python train.py --n_kv_head=3 --norm_place="pre" --norm_eps=1e-05 --positions="rope" --rope_base=10000.0 --optimizer="adam_atan2" --grad_clip=2.0 --decay_shape="exp"
Each number is 128 + 32 x the weight over its row's rms, rounded and kept within 0 to 255. Layers, rows and columns count from 0. Numbers have three digits each. The size before them is the row's rms in percent of the matrix's.

# layer 2 MLP up, 192x96, rms 0.18, rows 141-174, columns 0-95
100:121130141160063140141109150177114169146077138094116121111151156186142087159077128133168112126090122105123155127101074065125109202130140155174150148138164134108093121175136081187106188099048143203141115166158128109127103091175176127136145140159113103107087126129173133101160110127118084175
092:174102086142133115091149204132183144129130163109109103106142144136193116095118084182135096109109124158151168107152106168111106159114080068165094140133201090128061155118104100142057152095172120175113069113128154148112073153151132153124101144175077117105117126137119187088137105141143176138
109:131140125156068079112096158109195172118134098113145114107109150160210150148065157166113134078109166117094103130088160144110153145122122135150150157149121121098144144151179098107156085137122131144134126105142198125103068164162115102053110075140102166130104100215152162102152055150107137125
100:121157090131122075085127168114134148143115199156172154098055135171169152124080138144128114183086148140085134083110132128145183192132092169164117160127116155099108086133167133145125080149137130117146127115204168151100117124064089117127145149156128115143120043131108158108117040156106107132
096:086130183144111159138110143167114154182130093142070155070123129203138097142069158124108215125104116109127181122059140128146133205112098125095125088116096142145179111140083155128080154061138124154131133129153131133087149206133134113154102147176104130119139106112165081148144123127080099161
104:053168124090138088102113122144095160190094135121121181107145087140154109114108036137131109215115144149098171095155139132104171106132099135108106160077116138122145148171133118171127116137153124098206153079188099130138180151097187163136111141136118098145119113112178148062122115160104095152
098:119172152143145124085118100190097069119158149096101127141124106103123095181094138142147064134082170180133150156154143150169104195194161128091117112155133104144115130116133075092125117080066119160117105122129160128045150091153124163162141118209131138153123108111098121123100076147062166154
102:104113126033075149154128136185176168158056123137106147123147126128184133098111114153145099128095124206119112153175151073158131136117180081153148133151103115123133100078080168146052118144096156091133130099194112120112074078160136101130145170148135120125141146160180132090095119111105121161
063:090143125112082100127126143211123167146106146124129226168125108118169113132075141163156108143082154186108143102109166069205127126130154136161168142147115156101081142117092136128072135133084137166117104147201116133137140118124149134118106136176114120140097111144104132109153067152047064151
096:180110142141169136119125126083116084174013126172167155107090108140163113113104155153191131131094089139118117091122099130150180108105136119086125147144141114129139132142213120153086167142140121132155126128188145150120146104101135145112104150183065029162118104153171142142186164134112117126
076:133115104151168201116127114083106101155116085117168138147120117114142162089125108162136153072100096109126190132142104149118086103061133119163124093176162116169115079127108179114091067100124087106096170182151152099133132132116121149112114165255121121163136130126143086120108131128144160132
104:117113057054141100164100128168119114156114146105149192150099106111143119148107161132131076176115158118152158113173069084193125084136172131145179148096135112089131180137129134199100152137134104182097090124181094180170170118061136125120052110143134137148121132164159119112123137165126138102
109:155171093073146109117103219147134158202103068107133154158141146126117153135115065171150093154120119119128167101128096106173112136165132119138113116088134144078158176145127097151116157101098090151179066101121124149130166113131138185116090063130144109136060145140188151060141144132105085157
096:164127130117088132138113158117193141147113154164207143116063172140139142140087097122137106076091171137072154165147079119102140196169143133173141182179098142068143164146140100117152090169083144126145101136153164085076169097135130110151067074137126089081106116110122135136139067097110119130
107:125129116126114148089130146101174136141151184099163155100079158112129075175092088148125118164082161079139143132165091111107122209150165165093097159123097151104121170168121080140066093164143118134107134129180165111109095142116155094164111132161096117078073073193135174096181080148097144130
091:086097189137133063127170173112164108141143113149110129096135116120125081150108110150091130129126193145045146120095173112169173131155062144098172122098110139095133146142142172102096110133149121158148087154147185164118147176130075163108112086116113128171099076138096083183195098186116112115
108:161108150156116096113136104092202154128117102117139131127157148099140087110114071172072099104085136161123109199085150081087119096120156145125169148107142167104185145117143114118168096161073087115177112130126177130169106146134149168092150120191177061074128094161146169092152083166108098142
108:103179095155117132160105148075151104157070125084093119146124148127145096077092053162153110163101147099141170101175109125091116123103123116149173140133095138102138198202097149169093116161104153112100137113131122149116156154165167176148068110163099104082084105158192191103171134166128151123
110:153085190146112126152166117098156151127119156125209153086169086108092155179122115171087067082086124115108092205109139137135183111143124120148115139121127103114161156162129101108099118155102116186165119179109130113114068110133156148108134108174121127052108115108158043137174077150109120131
101:169087101069139086135172120127124162182135165084125189158121138084127145132109141162133097161085120122117162145152117134124141172177142075145165140114118093128114163122097122143102098154076149119091083112146105136156091095102174169106137099161058096127111094118143138168184052171068077193
094:090082161169115132172138147125156167171071145159155111114038155184149133098082114110143107057097147114096153135112062140070192148136093087174121150174088143110155122151146094184117102142133180116155114141176140114138144162100116161163110102151086123095131110091149123177117092082118098112
108:132109123097122099084146134114190161091104097090196198090125062127179121182111121156102097102073155073079105158170128132118115132133140135163124141113124174111111166174140109148074106180163104127135110153136156179146082142124191129083159081176104123098110117177138106127149061163113120110
094:114138185105169095146147133144162117131067156119066091121175133136155044093085165144122127099123184199118131105085182096129200088131063113134191145134111167081141159120082127122081159123128138148157088104144147168158156168163123157154101082132088121146116113121125115164126093174131129157
099:174084139113129136145129135080113162141083126096130169099069163116126120037116059152182161107102145135104213125147123146109130148123102065190184116126097160111127128145072130176084101138114179122145116098194145177109162179112154172140101115159167127094158122083136151126145127120106104112
112:153097122099063124166115123175188166085092157092163159146118167132162109147126191142137104115090093209155053126163124079153111179144199124112148091082119134124087109114107138113086119138087144097067115130107149110142118074174161126109166111173099097112133165155152161132112106155081156144
097:134140111133124121154074098126112182163135140098133150184084119113132121143099094169180038143092147152149148129167098108087120120149191097136179130115175110099074143141139111160144122161057138150095118158130066110159106090079187157072120107183135161155130132100112168100131104153074090178
098:117102075129084110149156146084155153102067097142185143159056081139151126113085102184113151184101129137121140149131119122100142109086134135158106154095128157137154127187107140126129075132125084103152133150151141143123161178073175115143095157198151062119151077174117105174068133151137157057
111:129094151135144116195046129091171209201152103102155105182096156082123126160090141158152097116106111158151084150102140111088139127112155093146155152165184127125141142116121143133166080163065094156120093153127108094139088121133154107092088114156137136125085094082107109172114077170114141191
104:101137142059104047166144126148122184128142110120119165171109103086153176102060142162124129086117142181079173165111169103117181089149124084164194119142161139106153126093098147094127152096131125083124095153161159145128084142130123138065136109138175145138172084091088075124133073137131106170
116:170170155122165122181147145106114186179078122161109136126142105128128147173138124134108166175089153152054115082118170114162151086166146145114183096108123140097147164085083062147133139098109109076162113145163135087117099166126164174134158108140148087124087093126119175117153078124047114187
091:104095173150170091126160130122118083149133092145130169072044091102122103088080092147226134085080121099104154099139104178172127149122096137091111128102211122136098088207130132099104108126140130118137124138126153154084151122138140150122116153183115119147122146123079122161140120205127182133
102:108163163183155100083119088177107121133143121134142146112156100117125096169089138126134070113077163147121150159093159149132107137235163128093120112167155144134140122120138084097126169086063104161128052149108164137105132098081131163145159114196100110141152104109104096143143082193054120116
096:158117188103163134159180115146149113114057115098123117090171171096100055138138154156112107116085160168114134132120124084156133141152192141118177136131137150073097146085086119140082130120037083168134087176096173148131115114157174128140141098141106117122125159180109162156169101135049122142
106:175121080077184129098119139186111137162119115083132159135097091117139154119108150179195068103110137172093170069182115158193134140169161055116143087090145138123074111068140108118118109097128128125102129102112124160119155131147087198143110061146161137159126134134124160116157134145066127157
# layer 2 MLP down (transposed), 192x96, rms 0.141, rows 141-174, columns 0-95
117:088135132116112063177111175148134141123136150134167155152125130172162132113138132093174129077045108157123106103102082110156128148176102091121102124131101140140068186107117158108136123115120169141158127051129104116118153120163165114117139154167087157147109083137156178137131095124027090219
097:145099126089156190111174164117096123089131105068157156130118136161107103145169164112082157110194134125136150156185128144127148123000119085132164113192110109148130168109132120081151105087106137094154111177104134101090176126104095124120123092138135114108115166145133145137110141097187119149
098:133087148158220154218165131064159107083149184129074127159135111119103122144108102134171084095112123043136119161147117119130119144102186157081145138080178111126146167112078104106102139088173106150110143117113066121145108136116116131162078156153107119152107164101135111112104142153088186139
107:119103144158142152133190187157128132116105167139113164133111112096142136170082140134125104112000162112118132129208168132142105119120112139117066089115137096121155122156099124139120061165118155116141116101118180176159081120129098090145103142223114125141094128093125147084175112126088160148
099:094157116123131156118091153153131111066092163080188095102071146169159119181103128086112106105194076160128132140152159126055173127100163159122059120134123152208149134162146106131118147128130121090153207116145117070116058137126152132144119113112146119126086123123126144136113172198163116099
100:144105120100110141131129114140098056162122107112120088105140065103152147097084159183086149118131101120124129049169132141171116127139092119171076152131116180112107146112104121166122108128152187114223156205115101054144154143133124117092135151175130123087113093145162097166173151092138185157
095:164151164104202145107161128143138139121109166150156042159097109115137127040135127087144136214154126097125123132154137104123149068100172095146137149195107129139147094126140127144147144135136093058161154131119111100123098090132116131170118195066198088120109133146153139152122140168128100063
100:147129147066122150105155183152137135137127106145137094046152146235149188107112103097149139156182089155140137100109131124084110139043171143095132162110119150172148165123127168147125132123080126082164148097105105133123064123078116067143108128157140158162134135111112097063146115128170165135
114:107125094138109090154111155135168135144114153154126175153116158125174112142071107144199100126000137158101100120085118089126127110179133122133135154131098131144121152149122116162115119150123182143110106108121143137149145130125119141136136143225127135124126147144116143133143073139051070116
105:139160113090132205111160104116155107135092134168163168090104089160062093152064162152146146118077107116149102171129111123146094115128107168123079152115130100113193077118129183133154150085165110153092149161156099130070095185151161121174151112140067173132140122156113165068144141111109097072
116:161144109108087102152132152172153121104103144134108137105132150148119105158170136126135099164255147099136082107113131144152189138140122104109145127094128124063147125139122099102147188115117129122121093124142150169083132114123126104137114053000118131122113161098176124111125143184124119157
098:162106170191148146154125084135122124103135095124118134175123133091104096165073129160123141125134122171180129071169137172140146142140135188193154113147193164154122104064095093128155117046086129116170152069087089049123133120185138112111135119118102091093141128141105098165158115140094081140
110:068038128142094077131151113140144108130084118105145132115100055108074144158138145115100126140115149164103141075115133154131157140143142159076199195114114193165108099092111117132162178147207142078110143109144142105121098132162114112099135156164101132114177144171104145186140113151198140116
086:075105180126106158142172105079098096160137143127046088178099125076143117138126107133182111124167129174137106168107173139133099110151179131116117140138171087092112075121169131136105123117151140118141117093059169135181167094081082147139099142058135099181088130101199132115135158174152112139
102:085087160136161092131169124109113147137255131091095123148119085098094140102103134098113123148164139151113123170154114081130144130142122155121146104080192147087148130153134102198131153120112044098089086097120132191168129108119104187153116099119123103080143118118126135120130178123162167118
093:168130118192134129103082118180089184089105140104123171184151175091147178145095130121130139120190088091185128129171131136065100108118151122111115116174145126145070144159072137179167153104134117116169172126056083074151146087136139128104116094098101132071142160114151156128117140059110121123
112:140132070170125119159096084099194080086148093106123139102143098080158179151175179134114181069174140106069083135078146128127092097142136118102126183141158114131123104137163162143202150143195082165158143154122093102137160110119100127142127155064115112153080136155102138158130152135128118063
114:078134071159072089116125173112117090151084094153118130096138140069145103129103153150075113102161174141139081112141170083134108149110126070102144144093113089185134166145146141199060140159144091142148186086144090073138141152169122150164148148166122133136165091156108182140134139153194167126
105:157113155187091143119139138083098115069108130121136122134153085153068159115118174122126138073175137120100103130146175123131112101156165149146116124119120125079171083105122124122186140140155039125079080191106183124170107141117108142112222119140136140116173159153177068168091149112154163097
098:127117145182155095163183111162127129124087187132156156111090179130150122097113137118142116194023129132078087112097109156169171102182118096091145122074086186104153173156128075171152097125098131097146118121118123168143127103083164103131136115164138117131136109151178133169151066103079093121
098:134129118123120147097127187126167149107081127103121172144099099120093155091143136128154115091222168099151211137065125118081129126087103156076091172113117134200108104121091111105128139174101106115119163142093167158078079076148095130160095126097138128149158137179084136156158119202116144136
121:141139153124123084102121130100119127125220125091165146147164073139145123104106160124138115149158158143064085160085176107127101103135175181099148117093102117080155132082109143139127174169164060083117108149096142167129134122145148173081176091193077138105167125121108095110115172194167087108
080:154166106103112145120078153166123170110157120151181151133106131125125166111111107128164163127190060079151138161205136138121113152145100117135121138129118125107125184127094096147132081115133089136143121160159080064116112092112184075097132149013160160118122215096139127135146130079114109159
086:104164105091113133113149188143166120132054052083184110129104128126120163125163088146122120095159129094196180112103171133105084064162086117114116126066123158137142142162104134180119192153082073142143174137128169080150095137166138140190140074086112107113156116120098144156132119135121142155
102:144092131098080138155089127140150115113111102105147125100160119166096106063161158147096124165160110162127155102139121152113154190113175097173111195150101145108163108087117155150100179083121127034104201165154106133134065173094099099153099123114125122183125121159144084146166155120139201100
108:108109155154094073083122117128127108137182139172146108127109130138088125125081145165213087114040097168115122077122088139133097125170133172119143115097105107132174149145165073176222102162123158183115131117125175101135126130106122130104107090175150148158134085113134185179162097151112115094
109:091120077113124143126188142150126182112215096133152146089151089136061111147132129148152152137172112107092122125139142182134123165034088161088162147049155088161130213149087149105170102106134093176153103092118061090099103133129117145141148142120108120151134126103127162162133125164139139131
106:164158144189124146100145083110168164049104170093153116161092120092138107116134209171163180110000114123097105129154152170100128123158134096127137116138097117131164120134138074137151105127134121107150128143127180128126078153138111103195086112188110116152119111102104146134132120153105117065
111:129151094104145141099128142119152154108125124183135102102128096124126129189078172086143120139069164057171042087123088151137109188131118178083156166161139158105072128159157128130151125088159151125135125106089112140156144133121156187141121137172068111147119161137144163077129116133058118045
086:137162159116101072116086115111097159084116114132156136124147129164082161112216118173163113106157103116130064111167148122173184148179119187171112097123102151049108123099186146136137184133088055137102153208123073110153121120150105108136169118087136156135160091131156146131105102127131130121
089:165157165132166122165143124127110148062127148110131151090162117138141151114187118123150125083075115137131116075088175098175179050112079124135106134130150074149085152150157074102118177093095072118149183119112133113160140162092114097188094200101156127160119118083112090130152138193108100113
103:168174131125137146108177103123136095095111135126143054154138122118162065052153128107145130156130117114136104148142180158070159122068133148145150157206122148181124081147161135134138125132156110083157160113063155074130053100143149180157134173087132133142088131123122157181128131140130082060
079:145168141130109121074115111135144156144186120087158139086151132129058133090150104134123182140241089131161137099124114142126125132142109111132088098148154118080167100085103132173157136115160107096133155112145115178122102130146128137114107115028085128182166123098121080112110155068158212131
097:127109168114163135141164118171075081116139176143143066099107120133095126155140137166133138156075172099142108107065067130227128092147114105099111130134127121100062148148153122119129118095174181185210093123113112115126148084151102119088140151171143083141132093102147102199087153154119136133